python train.py --d_model=192 --n_head=3 --d_mlp=768 --norm_place="pre" --norm_eps=1e-06 --qk_norm=false --attn_scale=0.125 --bias="all" --init_std_qkv=0.0364 --init_std_down=0.0521 --lr=0.00848 --weight_decay=0.0 --warmup_steps=200 --final_lr_fraction=0.0 --dataset="wikipedia_en"
Each number is 50 + 10 x the weight over its row's rms, rounded and kept within 0 to 99. Layers, rows and columns count from 0. The size before them is the row's rms in percent of the matrix's.

# layer 4 attention key, 192x192, rms 0.0362, rows 140-176, columns 96-191
100:54 64 62 52 51 59 46 52 53 61 55 45 49 52 59 76 61 25 53 38 45 63 44 49 36 59 51 44 44 44 50 57 51 59 55 44 47 53 48 46 54 33 38 65 53 37 53 35 41 46 53 51 49 61 63 61 36 62 56 49 44 45 46 48 58 56 41 55 56 46 38 61 52 55 56 48 56 79 35 35 57 43 47 60 46 47 48 59 46 56 78 58 43 61 34 60
134:43 55 57 35 52 54 63 47 35 51 62 32 65 58 43 46 63 49 57 44 42 47 57 64 53 36 43 38 53 48 69 67 29 42 40 50 37 56 58 37 36 43 49 45 53 48 38 59 50 41 38 68 53 52 44 67 35 28 46 52 50 64 44 46 45 81 49 61 41 60 56 48 43 52 37 38 52 41 54 52 45 51 55 50 54 55 63 41 65 42 64 57 41 41 55 54
135:52 42 56 54 51 31 56 49 56 40 69 44 54 41 61 50 65 48 29 62 46 65 45 57 51 41 54 38 49 41 61 39 60 38 55 44 61 36 35 54 45 43 48 48 59 39 34 57 47 56 42 59 54 57 34 50 49 47 48 54 54 49 56 46 49 34 68 46 80 45 57 61 50 53 69 62 57 37 25 32 56 52 47 41 57 53 59 68 52 64 58 60 41 52 56 64
137:63 40 55 70 55 41 43 44 47 20 52 58 50 46 63 58 45 63 80 37 49 48 43 35 44 50 45 50 62 37 50 49 55 41 35 50 54 53 46 53 45 47 30 60 55 57 65 53 46 50 41 58 64 62 54 45 42 67 49 55 48 51 41 42 57 47 56 45 26 72 45 46 37 59 58 64 42 55 34 39 38 43 60 41 55 39 49 59 36 40 47 52 55 58 43 39
138:49 46 54 49 56 52 48 63 51 39 53 31 45 42 45 49 53 55 59 64 54 47 43 41 49 42 57 47 56 42 56 42 63 60 46 50 61 50 49 63 36 45 34 62 37 30 53 55 69 66 44 42 51 44 39 57 36 48 56 32 50 46 33 50 74 47 36 41 54 46 51 55 27 53 41 41 52 42 59 60 62 41 63 34 39 50 51 24 47 45 50 49 53 54 21 59
128:53 51 50 57 46 49 58 41 33 81 53 42 51 56 62 43 46 46 40 52 52 40 34 45 64 50 55 57 35 46 68 57 57 39 31 61 60 51 35 54 42 41 49 51 48 41 56 56 54 49 35 69 61 41 43 33 56 62 63 54 34 48 54 58 68 54 45 54 54 42 60 34 56 55 27 51 66 55 56 38 47 51 50 47 41 28 46 58 52 45 45 56 53 45 46 45
133:28 65 45 69 55 50 51 46 62 50 37 49 53 52 41 62 37 46 70 40 58 65 43 48 59 28 41 41 51 34 50 36 45 55 60 38 54 56 50 57 39 40 68 42 42 37 49 54 41 51 62 45 48 58 61 51 60 52 41 60 56 59 33 55 53 52 54 40 51 59 48 42 56 52 57 68 32 58 45 40 44 48 51 43 56 50 28 68 41 56 44 52 58 50 41 54
133:50 60 56 32 58 46 53 50 50 30 78 50 43 32 48 47 43 49 60 63 45 46 34 52 58 59 59 56 49 60 67 57 67 32 57 54 58 52 49 48 56 47 34 48 54 64 64 55 53 56 32 40 40 55 44 59 60 68 56 48 54 52 53 44 21 38 52 66 51 49 55 59 48 53 48 49 43 38 60 48 49 41 41 54 66 65 53 57 42 46 31 55 39 60 34 39
121:55 52 44 41 70 58 51 55 58 46 48 60 58 49 53 54 62 40 51 48 53 37 42 53 58 54 61 63 58 44 45 45 45 39 61 54 65 56 39 51 43 49 41 65 51 29 35 64 55 56 49 46 40 72 58 44 61 30 40 46 53 53 47 34 52 47 47 47 39 38 62 48 50 60 57 57 36 56 45 68 37 47 47 58 45 55 35 36 42 44 43 58 39 54 47 43
129:37 45 58 42 48 55 56 48 45 48 46 56 41 48 57 46 45 46 59 54 48 54 52 55 63 33 29 59 53 44 55 47 59 63 53 48 61 60 46 58 68 47 67 57 48 50 38 47 56 76 50 40 40 51 27 44 49 46 41 76 54 43 46 50 51 40 40 43 55 58 58 60 47 36 42 68 51 35 56 45 32 59 48 55 43 44 49 37 43 47 49 63 47 58 49 54
132:47 54 62 54 48 55 61 35 55 63 43 62 41 45 39 47 45 54 53 65 49 50 56 67 49 48 49 39 56 53 46 48 43 56 54 48 47 59 46 46 47 59 52 40 65 52 38 24 49 74 61 34 36 39 32 38 40 39 68 41 44 69 60 48 45 53 66 39 43 38 39 50 59 28 51 53 51 50 60 34 54 54 43 38 43 31 50 42 46 59 61 55 46 64 60 41
128:47 50 44 33 59 59 44 45 44 43 56 71 54 34 53 40 47 46 57 42 50 62 70 38 64 65 39 53 59 43 61 43 46 56 60 44 45 60 22 55 43 51 49 50 37 45 63 41 56 28 52 64 52 35 37 42 34 36 39 43 58 56 45 41 42 72 58 43 45 62 58 59 46 31 63 58 42 48 49 61 56 52 43 26 56 53 59 41 70 43 52 48 48 38 54 45
122:55 63 58 52 39 43 53 51 57 60 30 46 65 57 71 52 51 38 44 40 44 60 33 51 45 68 42 40 57 46 41 64 72 52 59 55 36 59 45 45 52 42 37 43 48 50 51 52 49 36 43 43 41 49 59 61 49 40 60 62 61 67 58 88 34 53 47 62 50 53 41 45 50 54 57 58 39 40 28 38 48 51 49 69 44 60 63 40 31 44 37 42 48 58 64 63
132:57 56 64 44 57 47 60 49 50 64 71 38 32 42 71 44 59 51 45 51 64 59 47 51 55 44 41 41 55 38 36 39 34 52 43 43 48 53 42 48 57 59 55 43 45 38 57 63 47 53 60 40 38 46 59 46 29 53 31 48 42 53 57 40 41 39 52 60 39 73 50 46 57 49 44 29 48 46 64 69 54 39 35 59 62 57 70 55 46 34 33 63 51 40 32 64
131:40 53 67 43 22 51 32 41 45 51 40 55 58 42 48 50 57 45 51 51 41 67 67 27 65 60 46 62 45 49 46 53 59 58 57 41 56 51 35 43 28 50 61 53 38 56 30 41 49 67 63 56 48 49 49 50 50 61 44 40 41 43 70 49 63 53 49 49 41 35 52 42 45 61 56 49 48 48 56 43 47 37 77 54 56 49 66 65 55 24 24 58 53 41 56 56
131:54 42 65 55 49 39 34 61 45 65 47 56 58 42 36 46 44 49 46 56 47 55 48 44 51 50 34 51 23 51 34 49 28 39 46 35 38 49 51 40 46 37 55 61 49 61 47 37 59 61 48 42 69 41 42 63 43 55 60 52 60 38 46 36 40 34 39 53 62 37 50 65 61 58 43 54 41 48 36 56 65 47 50 62 69 42 48 53 56 34 63 49 67 49 44 46
127:63 59 58 46 41 63 70 63 38 58 50 44 57 47 56 62 40 35 51 43 51 46 55 53 40 45 47 53 58 46 36 46 53 57 71 47 65 56 44 43 29 56 46 42 49 63 60 39 58 42 49 77 34 38 54 51 50 58 36 79 45 55 43 39 51 65 56 59 50 60 46 55 45 40 44 47 50 54 48 58 45 64 46 58 63 58 38 58 49 31 51 65 71 63 51 61
135:36 45 45 50 53 33 49 52 49 59 36 76 65 45 53 68 54 38 44 66 52 59 42 56 63 51 47 53 66 37 47 39 40 41 61 51 46 32 43 61 57 50 53 53 38 48 64 46 41 40 50 44 35 38 70 44 55 52 44 34 41 47 41 25 40 47 61 61 53 51 41 53 55 63 29 43 53 35 21 44 42 41 55 43 50 56 58 39 53 44 44 41 72 49 39 50
136:43 36 41 58 59 55 47 43 39 36 62 60 45 61 66 50 50 45 42 71 49 43 16 30 50 58 56 47 49 40 40 48 39 38 51 71 59 67 39 55 44 45 75 30 49 68 65 56 31 55 48 46 38 52 43 68 58 61 53 48 50 48 58 36 54 49 43 50 52 55 56 41 49 30 58 49 42 78 58 56 43 39 56 40 30 49 43 40 35 49 43 51 50 41 50 58
134:52 45 57 35 46 30 35 71 56 60 32 40 62 55 69 48 40 66 42 32 55 54 53 46 47 65 50 56 60 50 51 56 61 74 34 39 47 64 66 57 37 50 40 53 50 59 42 33 46 47 48 51 41 61 42 51 47 53 49 48 29 39 54 43 51 42 43 60 46 43 59 61 41 21 53 31 47 58 52 53 56 46 52 31 39 49 57 50 53 54 44 60 46 56 35 39
121:44 48 53 49 66 51 44 56 62 56 44 42 50 33 39 52 50 44 59 70 44 55 73 31 56 40 54 50 66 51 51 68 54 48 57 54 41 47 44 46 55 52 57 35 57 48 41 46 70 41 48 67 67 47 56 39 43 53 55 64 53 39 53 33 46 56 36 27 61 56 62 36 77 58 45 62 50 38 40 56 60 51 49 61 27 70 55 69 49 41 24 43 39 60 47 48
128:64 57 51 58 69 65 57 48 42 58 54 62 62 59 47 58 41 48 45 28 46 48 59 43 40 53 58 48 62 41 55 54 30 32 33 51 45 48 43 52 39 55 42 55 51 50 46 65 49 33 49 43 50 58 40 74 43 54 25 54 60 50 61 34 50 47 46 45 48 34 54 42 64 37 51 45 34 54 48 38 61 60 56 41 52 54 64 47 59 50 54 44 49 44 38 33
132:48 55 58 67 46 64 61 31 79 58 54 44 65 38 41 54 58 51 63 47 44 36 60 58 33 57 53 56 31 47 57 44 49 56 58 55 65 58 50 60 42 47 58 57 47 68 50 54 53 31 47 31 43 37 45 56 58 43 57 42 52 63 47 53 52 47 48 64 50 57 43 51 43 63 62 43 60 35 58 49 38 61 44 49 47 48 46 52 57 48 34 58 50 40 53 47
132:27 58 52 39 56 48 53 47 50 41 53 34 44 52 53 65 64 60 48 48 44 55 59 50 34 40 55 45 57 32 56 47 72 48 48 64 44 52 50 39 46 38 46 36 62 68 49 45 48 50 60 48 46 49 41 49 43 56 58 70 52 38 45 61 45 32 33 39 60 34 45 65 72 55 36 39 62 49 58 55 46 51 60 49 66 53 43 52 53 57 43 36 62 49 36 53
135:48 41 60 46 50 53 60 49 55 62 69 48 49 36 37 75 50 47 53 43 54 45 39 52 55 59 44 67 49 39 49 47 56 50 67 44 28 47 45 57 62 70 65 50 43 47 54 59 45 46 47 50 48 55 51 67 38 44 66 57 33 42 41 56 55 41 53 52 39 54 60 55 47 27 46 55 49 72 57 58 26 44 58 47 47 31 46 72 55 36 46 36 39 74 49 47
127:46 40 42 42 42 53 67 62 36 56 51 36 48 48 60 45 49 46 52 63 52 54 36 51 48 59 54 59 70 43 50 63 51 49 62 41 57 52 57 33 50 46 52 50 47 54 67 48 44 47 42 45 54 66 51 36 43 46 72 35 38 60 46 62 46 47 45 43 72 48 43 43 44 49 58 50 45 37 32 53 55 46 48 47 50 50 53 47 54 48 52 50 46 53 56 38
128:50 49 54 54 49 42 36 57 64 72 57 55 60 54 47 55 64 35 57 71 57 49 61 46 40 43 43 44 55 55 40 59 53 55 43 39 66 48 35 48 69 53 62 38 50 43 42 37 43 51 48 51 63 52 48 43 55 41 69 52 32 36 56 57 49 43 61 40 42 68 50 37 54 52 43 57 55 75 59 57 45 49 41 43 56 68 42 50 60 64 38 57 47 34 53 45
136:51 36 43 29 56 52 43 53 67 58 31 60 46 50 39 47 53 59 45 34 54 51 54 66 63 54 57 48 53 31 37 66 54 42 53 47 42 37 23 38 29 50 50 46 15 51 56 57 45 52 53 50 32 50 53 49 51 63 52 63 56 40 62 57 46 53 43 36 45 66 61 56 39 66 51 63 47 54 63 38 57 63 53 51 70 56 55 52 58 70 54 54 41 45 52 49
131:55 35 53 58 50 57 43 50 47 41 58 60 49 74 65 62 35 44 53 62 55 57 27 54 49 49 49 56 50 53 55 46 53 57 36 56 37 40 57 48 44 47 41 51 59 43 46 38 51 38 51 41 29 50 51 58 67 45 68 52 46 60 76 54 47 55 57 40 47 40 48 64 67 49 63 39 56 44 72 69 56 36 48 42 33 61 64 71 70 56 21 33 58 48 59 41
132:51 48 37 45 48 84 54 64 59 53 50 75 46 51 73 50 71 57 48 57 54 50 44 49 53 58 47 28 58 54 42 58 60 32 44 42 65 33 43 61 55 42 55 44 39 59 46 41 40 35 40 53 48 48 58 42 35 48 53 27 62 44 62 58 52 44 29 36 58 45 53 47 38 24 42 48 41 45 27 63 65 61 50 51 77 42 58 55 51 45 54 50 59 55 56 51
122:62 45 55 69 52 65 46 51 52 49 50 56 46 59 60 49 61 61 47 27 53 61 57 36 34 59 56 52 50 53 45 52 53 37 39 33 45 43 46 58 48 49 62 47 49 50 64 38 54 63 45 77 57 52 68 28 56 43 58 39 65 53 65 48 46 44 64 70 50 37 51 40 60 33 44 47 49 43 60 50 63 46 58 47 47 20 31 41 40 39 62 38 34 48 46 65
128:60 41 47 66 71 43 56 58 43 48 54 36 55 47 36 46 58 36 46 40 56 61 62 51 42 43 47 51 56 56 63 39 43 60 60 40 71 40 46 41 43 63 63 41 49 40 49 47 46 60 17 45 55 29 76 52 32 45 46 62 38 57 61 58 49 46 28 57 48 48 49 46 54 37 54 59 51 59 42 57 45 47 46 62 44 43 56 46 59 60 37 46 67 61 61 40
136:60 42 52 60 39 65 47 49 43 63 35 42 52 60 41 59 53 39 54 56 55 47 57 42 57 46 41 47 59 40 47 58 56 62 60 48 60 65 62 34 50 32 45 37 46 53 33 61 42 48 50 44 50 44 51 40 45 56 44 52 40 57 46 38 57 52 34 64 45 48 37 35 29 64 50 44 51 35 61 44 58 55 39 48 57 67 38 50 46 43 70 25 71 50 42 40
129:42 52 56 50 69 38 38 54 47 48 42 67 55 38 48 28 76 52 55 47 53 52 44 51 64 60 39 53 51 51 45 59 59 38 47 57 45 50 65 76 43 63 36 55 48 68 39 44 49 52 43 54 53 42 41 41 42 37 64 54 45 37 56 60 44 61 34 56 60 59 61 29 65 59 48 44 46 57 44 66 57 51 51 59 66 52 48 56 47 58 53 50 52 43 46 64
127:66 53 53 58 63 54 46 54 42 53 39 72 47 46 33 68 62 38 34 54 41 70 37 59 56 49 62 50 68 54 43 35 49 61 34 54 36 63 52 47 45 46 46 54 44 61 49 45 53 59 41 45 50 45 45 47 51 72 68 40 34 45 52 50 49 59 35 46 45 51 48 46 61 62 49 55 42 72 39 44 52 25 54 47 49 33 49 54 34 38 44 63 45 58 57 38
133:40 42 47 56 47 61 47 39 45 53 58 45 49 47 39 59 40 53 61 37 42 45 30 47 76 46 48 55 59 55 50 42 46 66 49 42 65 37 53 49 36 52 39 59 54 61 45 55 50 45 47 35 65 51 58 51 38 49 67 70 51 46 58 58 51 39 48 49 62 47 61 46 62 42 65 60 61 37 45 44 36 47 57 58 49 60 40 40 63 66 58 37 54 43 43 57
127:52 68 58 53 46 80 58 51 46 48 51 45 58 54 55 45 75 45 55 44 51 41 67 38 62 47 42 50 51 51 47 59 53 46 28 37 26 35 57 43 75 51 45 33 64 48 64 50 52 31 54 52 54 47 60 50 47 67 50 61 61 39 52 42 46 34 45 54 62 49 42 45 46 46 64 32 58 58 49 37 44 34 53 55 41 49 46 39 36 47 46 53 42 46 36 49
# layer 4 attention query, 192x192, rms 0.0362, rows 141-176, columns 96-191
122:47 46 44 62 54 60 53 43 44 28 50 45 38 52 54 37 54 37 38 31 51 72 46 40 45 40 54 34 45 53 54 40 47 53 58 33 51 47 68 58 52 34 57 34 53 44 44 34 65 51 47 62 44 41 40 49 48 56 63 57 60 49 60 49 37 44 51 45 64 50 59 56 34 44 50 47 55 62 54 59 48 63 44 61 51 74 54 33 42 48 37 44 37 51 42 44
137:43 30 34 53 58 58 70 51 57 36 36 31 35 42 76 44 42 42 51 54 57 69 47 48 51 52 59 45 61 58 63 53 60 51 49 38 49 50 48 39 44 63 38 43 44 38 32 27 55 44 43 46 51 55 44 48 50 58 41 63 57 55 56 39 58 52 50 36 50 54 46 46 57 40 58 43 65 53 45 52 62 56 55 45 42 49 49 63 68 51 54 60 51 46 67 64
136:57 36 70 46 42 40 47 59 32 44 43 40 61 54 44 61 49 41 65 29 49 55 59 43 55 57 37 38 49 59 69 46 45 44 26 65 40 50 53 48 50 58 43 56 51 58 58 44 50 36 57 46 45 43 49 54 65 52 42 58 55 53 60 55 77 59 59 53 35 36 53 31 53 43 51 58 57 78 51 45 47 57 48 44 45 52 32 59 57 65 51 48 53 60 59 41
139:56 54 61 50 47 51 54 38 44 47 62 59 66 63 54 41 68 49 59 54 44 44 44 50 53 52 60 53 56 46 40 59 50 60 34 35 58 34 43 60 54 43 52 53 46 52 68 61 53 45 30 62 58 69 43 43 36 48 36 50 51 57 59 32 54 49 49 43 45 29 60 57 56 43 48 80 53 50 45 64 68 43 58 49 37 44 39 50 51 53 61 44 57 57 32 52
129:69 64 56 48 60 51 54 48 56 56 35 55 30 54 57 65 62 58 39 50 47 47 55 42 48 42 69 33 37 57 58 48 57 30 56 47 50 57 51 47 38 73 40 47 52 30 55 50 47 41 49 66 43 55 55 38 48 67 61 59 45 34 58 43 57 56 34 60 58 41 47 45 52 39 52 35 58 49 57 44 32 61 59 30 43 56 43 39 37 55 48 43 38 40 55 46
126:37 45 49 45 32 49 49 52 63 43 47 39 46 50 43 50 44 47 41 55 49 48 50 43 25 37 41 39 46 43 73 52 41 43 39 44 40 67 70 54 54 47 44 40 46 45 57 47 32 39 62 60 48 49 58 26 55 45 47 50 58 65 40 51 47 53 48 63 42 42 70 60 59 51 68 75 36 60 61 52 65 38 48 44 43 44 48 62 36 52 54 60 48 46 33 64
131:56 44 60 53 48 39 65 42 33 45 71 35 41 50 58 51 53 35 54 53 75 37 57 46 55 42 49 55 62 58 50 38 58 37 52 32 38 41 69 54 55 51 51 40 57 59 46 49 69 67 31 33 45 50 67 44 57 43 45 51 53 40 55 48 62 45 32 49 36 53 56 55 35 55 62 49 47 48 40 51 52 39 41 37 59 33 50 51 37 50 51 55 44 67 45 49
125:35 49 38 39 59 59 65 66 36 59 51 52 58 80 40 55 59 42 58 44 56 49 47 47 39 55 53 46 63 33 47 58 38 39 57 51 42 64 59 53 56 41 47 56 51 54 55 48 64 40 60 59 45 52 32 52 50 63 55 35 41 50 46 53 39 32 53 38 45 57 51 39 47 58 46 65 45 60 35 65 52 45 43 54 58 49 42 45 29 64 52 38 50 44 77 41
126:42 42 72 57 44 55 41 63 40 58 55 61 35 44 35 54 65 46 52 57 69 54 38 41 64 50 63 49 57 38 47 51 53 70 62 50 51 47 42 33 61 57 58 32 46 43 42 54 54 47 55 61 58 41 32 65 34 47 50 58 63 40 61 60 57 24 60 59 54 49 53 54 49 46 56 62 67 47 70 46 48 49 50 44 55 37 56 46 52 50 40 56 64 27 42 62
130:50 54 61 51 55 47 46 50 40 51 35 47 61 44 42 45 45 49 55 59 53 52 61 56 65 48 54 55 51 45 62 48 51 60 49 63 60 54 56 47 52 50 59 57 47 56 50 53 56 50 50 36 37 51 36 61 59 53 63 37 60 53 44 35 42 34 60 51 55 33 43 68 65 46 48 52 39 67 60 59 56 51 38 64 50 35 48 58 55 40 52 71 44 39 57 44
129:44 51 55 28 55 51 37 46 48 47 33 70 58 57 51 70 34 45 54 66 62 53 42 42 53 36 70 54 37 52 61 49 41 69 44 32 52 53 28 67 47 52 41 36 49 29 55 67 44 44 42 52 52 52 65 65 36 51 52 46 42 39 34 51 54 46 53 50 45 54 38 52 52 44 50 66 35 48 45 62 56 55 47 68 64 56 69 55 49 49 35 53 60 64 57 47
122:61 49 50 39 41 40 49 58 53 60 35 38 50 72 58 34 34 45 70 56 57 54 34 59 52 68 55 31 41 41 47 43 51 44 65 60 42 48 37 49 57 38 58 52 65 63 55 42 54 40 47 60 34 59 50 47 62 32 53 42 37 45 50 61 42 43 53 57 37 53 45 59 40 51 40 48 53 43 58 37 39 56 40 54 39 67 60 46 46 50 48 53 45 49 52 38
138:57 52 42 49 54 52 61 30 50 55 66 54 44 70 57 55 56 61 37 41 54 64 47 37 47 42 48 49 52 56 59 43 21 48 53 42 54 61 42 52 54 54 35 52 51 54 48 65 54 45 47 24 57 45 51 39 59 45 56 40 51 46 57 42 59 36 54 55 39 40 55 44 67 57 39 52 31 63 66 67 49 65 49 53 61 57 55 31 52 51 52 47 37 59 34 42
130:53 55 57 37 52 62 56 48 55 46 55 45 61 73 48 54 57 41 50 52 52 39 39 35 60 57 63 39 52 45 45 63 60 47 55 28 49 51 55 36 53 51 45 46 55 36 51 53 32 61 68 44 58 42 41 42 62 42 51 46 50 44 53 22 59 65 29 57 56 46 33 64 42 72 54 62 58 49 44 70 56 30 66 57 64 52 55 54 59 57 30 46 54 57 66 49
133:44 39 36 60 61 32 63 37 32 56 41 57 60 46 40 65 27 46 63 58 54 48 56 51 56 45 46 35 42 48 30 47 56 45 63 50 33 52 59 57 47 52 67 56 29 41 46 56 50 64 41 45 57 53 61 55 50 45 58 58 40 41 41 52 48 39 63 61 48 52 59 60 57 37 55 39 54 62 43 56 46 33 48 37 48 58 46 51 49 40 41 49 51 59 41 66
138:46 61 65 45 31 45 52 41 63 55 43 60 58 63 56 36 36 42 47 48 50 54 62 71 43 21 66 55 44 52 34 50 57 54 39 50 47 62 50 47 40 43 44 35 50 66 62 64 44 42 39 68 35 36 27 47 54 31 42 46 52 41 52 35 41 44 48 70 48 50 46 53 46 47 52 60 63 64 39 55 30 42 38 48 46 45 55 63 52 54 70 57 56 65 51 37
140:30 59 38 56 40 35 68 54 46 57 40 52 61 45 71 56 65 43 54 43 63 43 33 47 40 46 46 67 48 63 49 64 50 50 64 28 54 45 43 33 64 67 36 47 54 82 50 57 30 50 54 52 40 38 40 49 57 54 58 59 51 48 53 39 56 62 45 50 40 33 43 65 33 65 55 37 40 32 35 61 63 42 65 55 41 54 64 65 47 37 48 47 48 55 42 53
138:51 47 56 47 47 53 39 49 51 44 41 49 44 56 67 36 67 55 46 52 46 50 36 36 55 44 44 43 45 51 46 36 26 65 62 58 45 51 32 64 49 45 54 59 46 43 52 39 22 42 34 38 55 58 62 51 62 71 38 49 56 54 41 39 50 55 54 52 56 45 43 44 67 65 55 46 55 37 59 43 52 51 40 50 63 57 48 52 55 54 52 34 46 58 53 39
134:58 59 40 50 39 53 55 61 46 50 49 58 71 61 52 54 54 69 66 25 52 36 46 42 68 56 44 40 52 40 57 44 60 53 69 67 38 56 65 53 44 43 55 50 55 51 48 64 47 55 44 50 48 61 50 41 44 55 63 66 49 49 62 46 66 37 64 52 45 65 50 47 37 48 60 52 40 56 47 58 64 53 41 60 42 55 37 55 78 47 38 59 66 40 56 33
135:48 36 57 36 50 56 37 55 62 61 65 52 42 45 55 52 61 38 54 49 30 45 40 37 51 40 44 36 55 59 49 38 65 28 50 40 58 50 55 37 36 46 59 40 51 46 49 52 45 65 57 75 53 59 52 49 40 49 43 25 47 66 47 43 49 68 46 38 71 58 60 43 60 67 51 49 38 61 53 52 46 38 51 46 49 67 49 59 49 43 26 55 50 52 60 58
135:38 37 58 56 54 44 51 69 50 52 52 48 49 58 32 63 41 42 54 32 47 56 51 63 59 59 51 58 56 40 57 74 39 47 52 47 58 58 43 77 51 40 44 53 39 51 50 55 58 43 59 49 50 62 49 60 55 40 38 65 62 44 62 58 30 56 70 60 55 38 47 63 54 55 55 55 30 41 34 44 48 39 49 42 45 62 62 50 55 47 48 31 31 46 56 52
140:57 67 49 46 41 69 43 55 52 64 52 44 52 44 43 20 51 48 57 52 44 28 38 39 51 48 58 56 34 55 50 63 57 41 40 60 46 58 31 40 45 38 49 55 32 44 37 55 48 58 44 54 38 40 33 56 57 45 47 40 38 71 43 41 62 39 50 48 33 49 58 44 48 43 47 51 63 59 24 55 51 68 53 46 58 39 57 77 48 51 35 59 32 33 37 58
132:40 47 52 64 69 44 49 51 33 39 56 44 43 39 69 57 60 47 54 38 59 33 66 39 49 60 63 43 56 30 48 49 60 49 46 46 59 58 52 53 32 61 49 53 48 43 59 44 68 49 50 54 46 40 70 35 62 38 57 44 61 35 81 58 48 37 58 54 54 39 51 52 61 53 45 36 43 44 64 56 43 64 55 43 41 55 53 70 58 45 54 47 62 52 37 49
138:53 55 53 38 49 60 45 53 73 63 53 61 52 50 72 49 48 46 26 44 52 56 49 51 43 36 11 62 57 43 61 46 54 38 36 55 53 48 17 50 57 53 53 59 51 38 58 52 60 54 72 49 47 51 44 46 51 52 58 55 32 53 37 54 49 52 47 50 47 54 57 52 45 38 45 61 54 26 54 42 60 43 39 52 55 38 47 68 50 53 60 44 46 67 61 36
127:54 38 37 49 50 50 54 40 74 49 32 37 53 60 36 41 46 44 38 45 66 31 60 59 51 63 61 45 42 56 55 64 60 56 66 47 46 62 55 59 55 48 71 44 50 61 56 62 51 45 42 59 41 54 50 52 38 48 54 30 39 35 59 57 36 55 52 39 75 60 54 44 63 80 42 42 51 64 53 38 46 43 39 52 41 49 62 53 50 52 66 49 50 57 50 54
125:52 50 45 47 49 49 32 37 61 56 67 49 56 46 58 41 46 52 51 59 36 45 66 51 40 51 55 47 48 51 62 51 54 45 47 34 61 42 51 57 39 49 28 31 55 49 65 55 23 45 54 46 51 35 51 59 59 55 56 57 59 38 46 47 46 40 29 50 47 48 43 33 49 59 39 44 58 51 69 76 49 34 48 44 49 39 53 47 52 48 58 49 38 35 48 54
131:59 57 62 36 61 43 66 48 72 44 43 47 39 60 49 79 47 50 36 30 50 56 54 42 61 61 66 47 52 36 52 41 46 60 48 47 50 35 52 49 35 44 62 49 34 62 38 55 29 56 66 53 46 52 65 44 45 45 51 50 56 43 56 53 37 45 42 51 52 38 52 35 44 48 49 57 56 26 46 62 57 74 53 54 58 62 58 48 41 39 64 43 31 47 45 54
131:59 49 58 62 50 42 62 64 58 48 65 63 56 70 53 49 49 43 60 57 74 48 47 33 44 64 49 64 57 51 60 57 40 51 48 58 38 49 47 58 47 32 23 61 53 70 40 52 55 57 54 43 38 48 49 39 57 43 54 49 52 49 37 40 47 54 52 45 52 52 49 52 63 59 36 63 55 38 66 45 42 47 47 39 69 64 51 57 41 48 43 33 46 26 50 62
136:48 70 34 50 60 61 67 60 57 36 52 42 47 47 54 69 38 54 40 42 69 39 43 53 42 56 54 39 35 50 44 47 35 74 37 45 59 35 45 51 42 48 53 48 38 58 50 37 55 69 53 56 57 55 38 34 39 70 55 34 52 45 49 53 48 48 61 58 37 60 51 42 39 53 39 59 33 61 52 36 51 41 44 57 53 51 56 57 68 50 34 46 63 64 67 61
120:47 61 52 53 43 62 37 76 49 40 52 35 56 46 52 51 49 77 53 44 30 60 54 70 66 38 54 54 37 58 57 38 33 49 50 36 50 53 54 42 45 61 61 46 59 44 63 43 44 60 49 56 62 74 51 31 45 46 54 43 23 44 49 45 52 45 46 47 49 37 42 44 55 32 38 47 57 48 55 62 43 46 58 47 51 35 46 45 51 48 41 47 52 53 62 52
129:64 47 65 47 64 51 47 64 57 39 45 61 51 55 27 48 37 55 54 46 44 62 50 52 43 43 50 56 63 47 46 55 61 48 58 45 49 48 40 42 70 55 62 69 71 29 57 49 62 36 48 60 47 44 47 74 52 56 61 49 56 41 51 62 32 54 46 51 56 44 45 40 43 49 52 50 43 51 61 63 48 51 55 34 74 48 64 64 43 53 46 45 50 45 44 47
138:70 46 45 67 66 50 56 22 43 66 44 44 56 44 55 61 57 56 53 49 55 47 60 41 55 51 57 51 42 44 52 41 66 54 58 53 49 55 48 37 67 21 43 52 44 60 44 59 54 45 56 64 51 58 44 65 40 53 42 28 45 70 46 53 39 46 46 63 40 36 37 43 61 42 44 50 50 47 35 41 41 50 58 55 35 44 34 64 50 51 48 45 53 37 53 64
132:38 58 46 53 59 37 41 47 61 61 51 49 55 41 52 48 53 48 37 44 44 44 41 46 40 38 67 46 48 43 42 62 32 47 54 54 53 55 59 53 67 52 47 32 51 41 41 51 42 51 61 52 56 37 52 58 42 53 52 50 42 34 56 51 48 42 23 40 53 37 67 33 44 47 53 55 53 66 65 32 61 64 37 57 62 63 43 46 49 44 45 47 62 67 61 44
129:58 48 61 56 72 34 40 55 55 41 56 49 48 49 53 58 35 48 47 49 47 35 51 45 45 37 72 46 57 40 35 47 65 44 35 46 38 46 62 42 59 55 52 66 50 58 41 73 39 67 33 34 45 46 64 60 55 62 44 18 32 36 33 36 51 44 42 57 43 46 59 58 43 46 65 59 45 56 58 47 48 45 57 53 55 48 48 62 48 49 53 64 33 54 56 26
139:59 37 54 40 51 67 53 32 55 30 38 47 57 34 68 55 42 61 59 55 38 59 52 52 73 39 56 60 64 47 44 48 55 43 47 55 36 58 42 53 42 61 36 72 51 53 62 62 47 48 47 61 33 39 43 53 56 53 55 52 42 45 51 52 53 51 46 54 48 37 68 33 49 47 60 55 49 39 47 44 47 35 24 33 40 57 41 58 66 64 47 38 60 58 48 72
132:42 53 42 58 65 51 53 40 48 56 73 39 54 44 42 44 52 37 53 45 45 31 49 47 56 50 55 38 37 42 49 38 55 55 32 55 63 48 39 37 56 49 58 41 50 58 50 63 60 67 68 56 57 59 58 64 66 58 71 41 60 66 67 32 61 68 50 57 55 48 39 51 32 31 41 44 39 54 52 42 50 50 31 42 68 46 29 41 43 40 57 58 62 51 50 60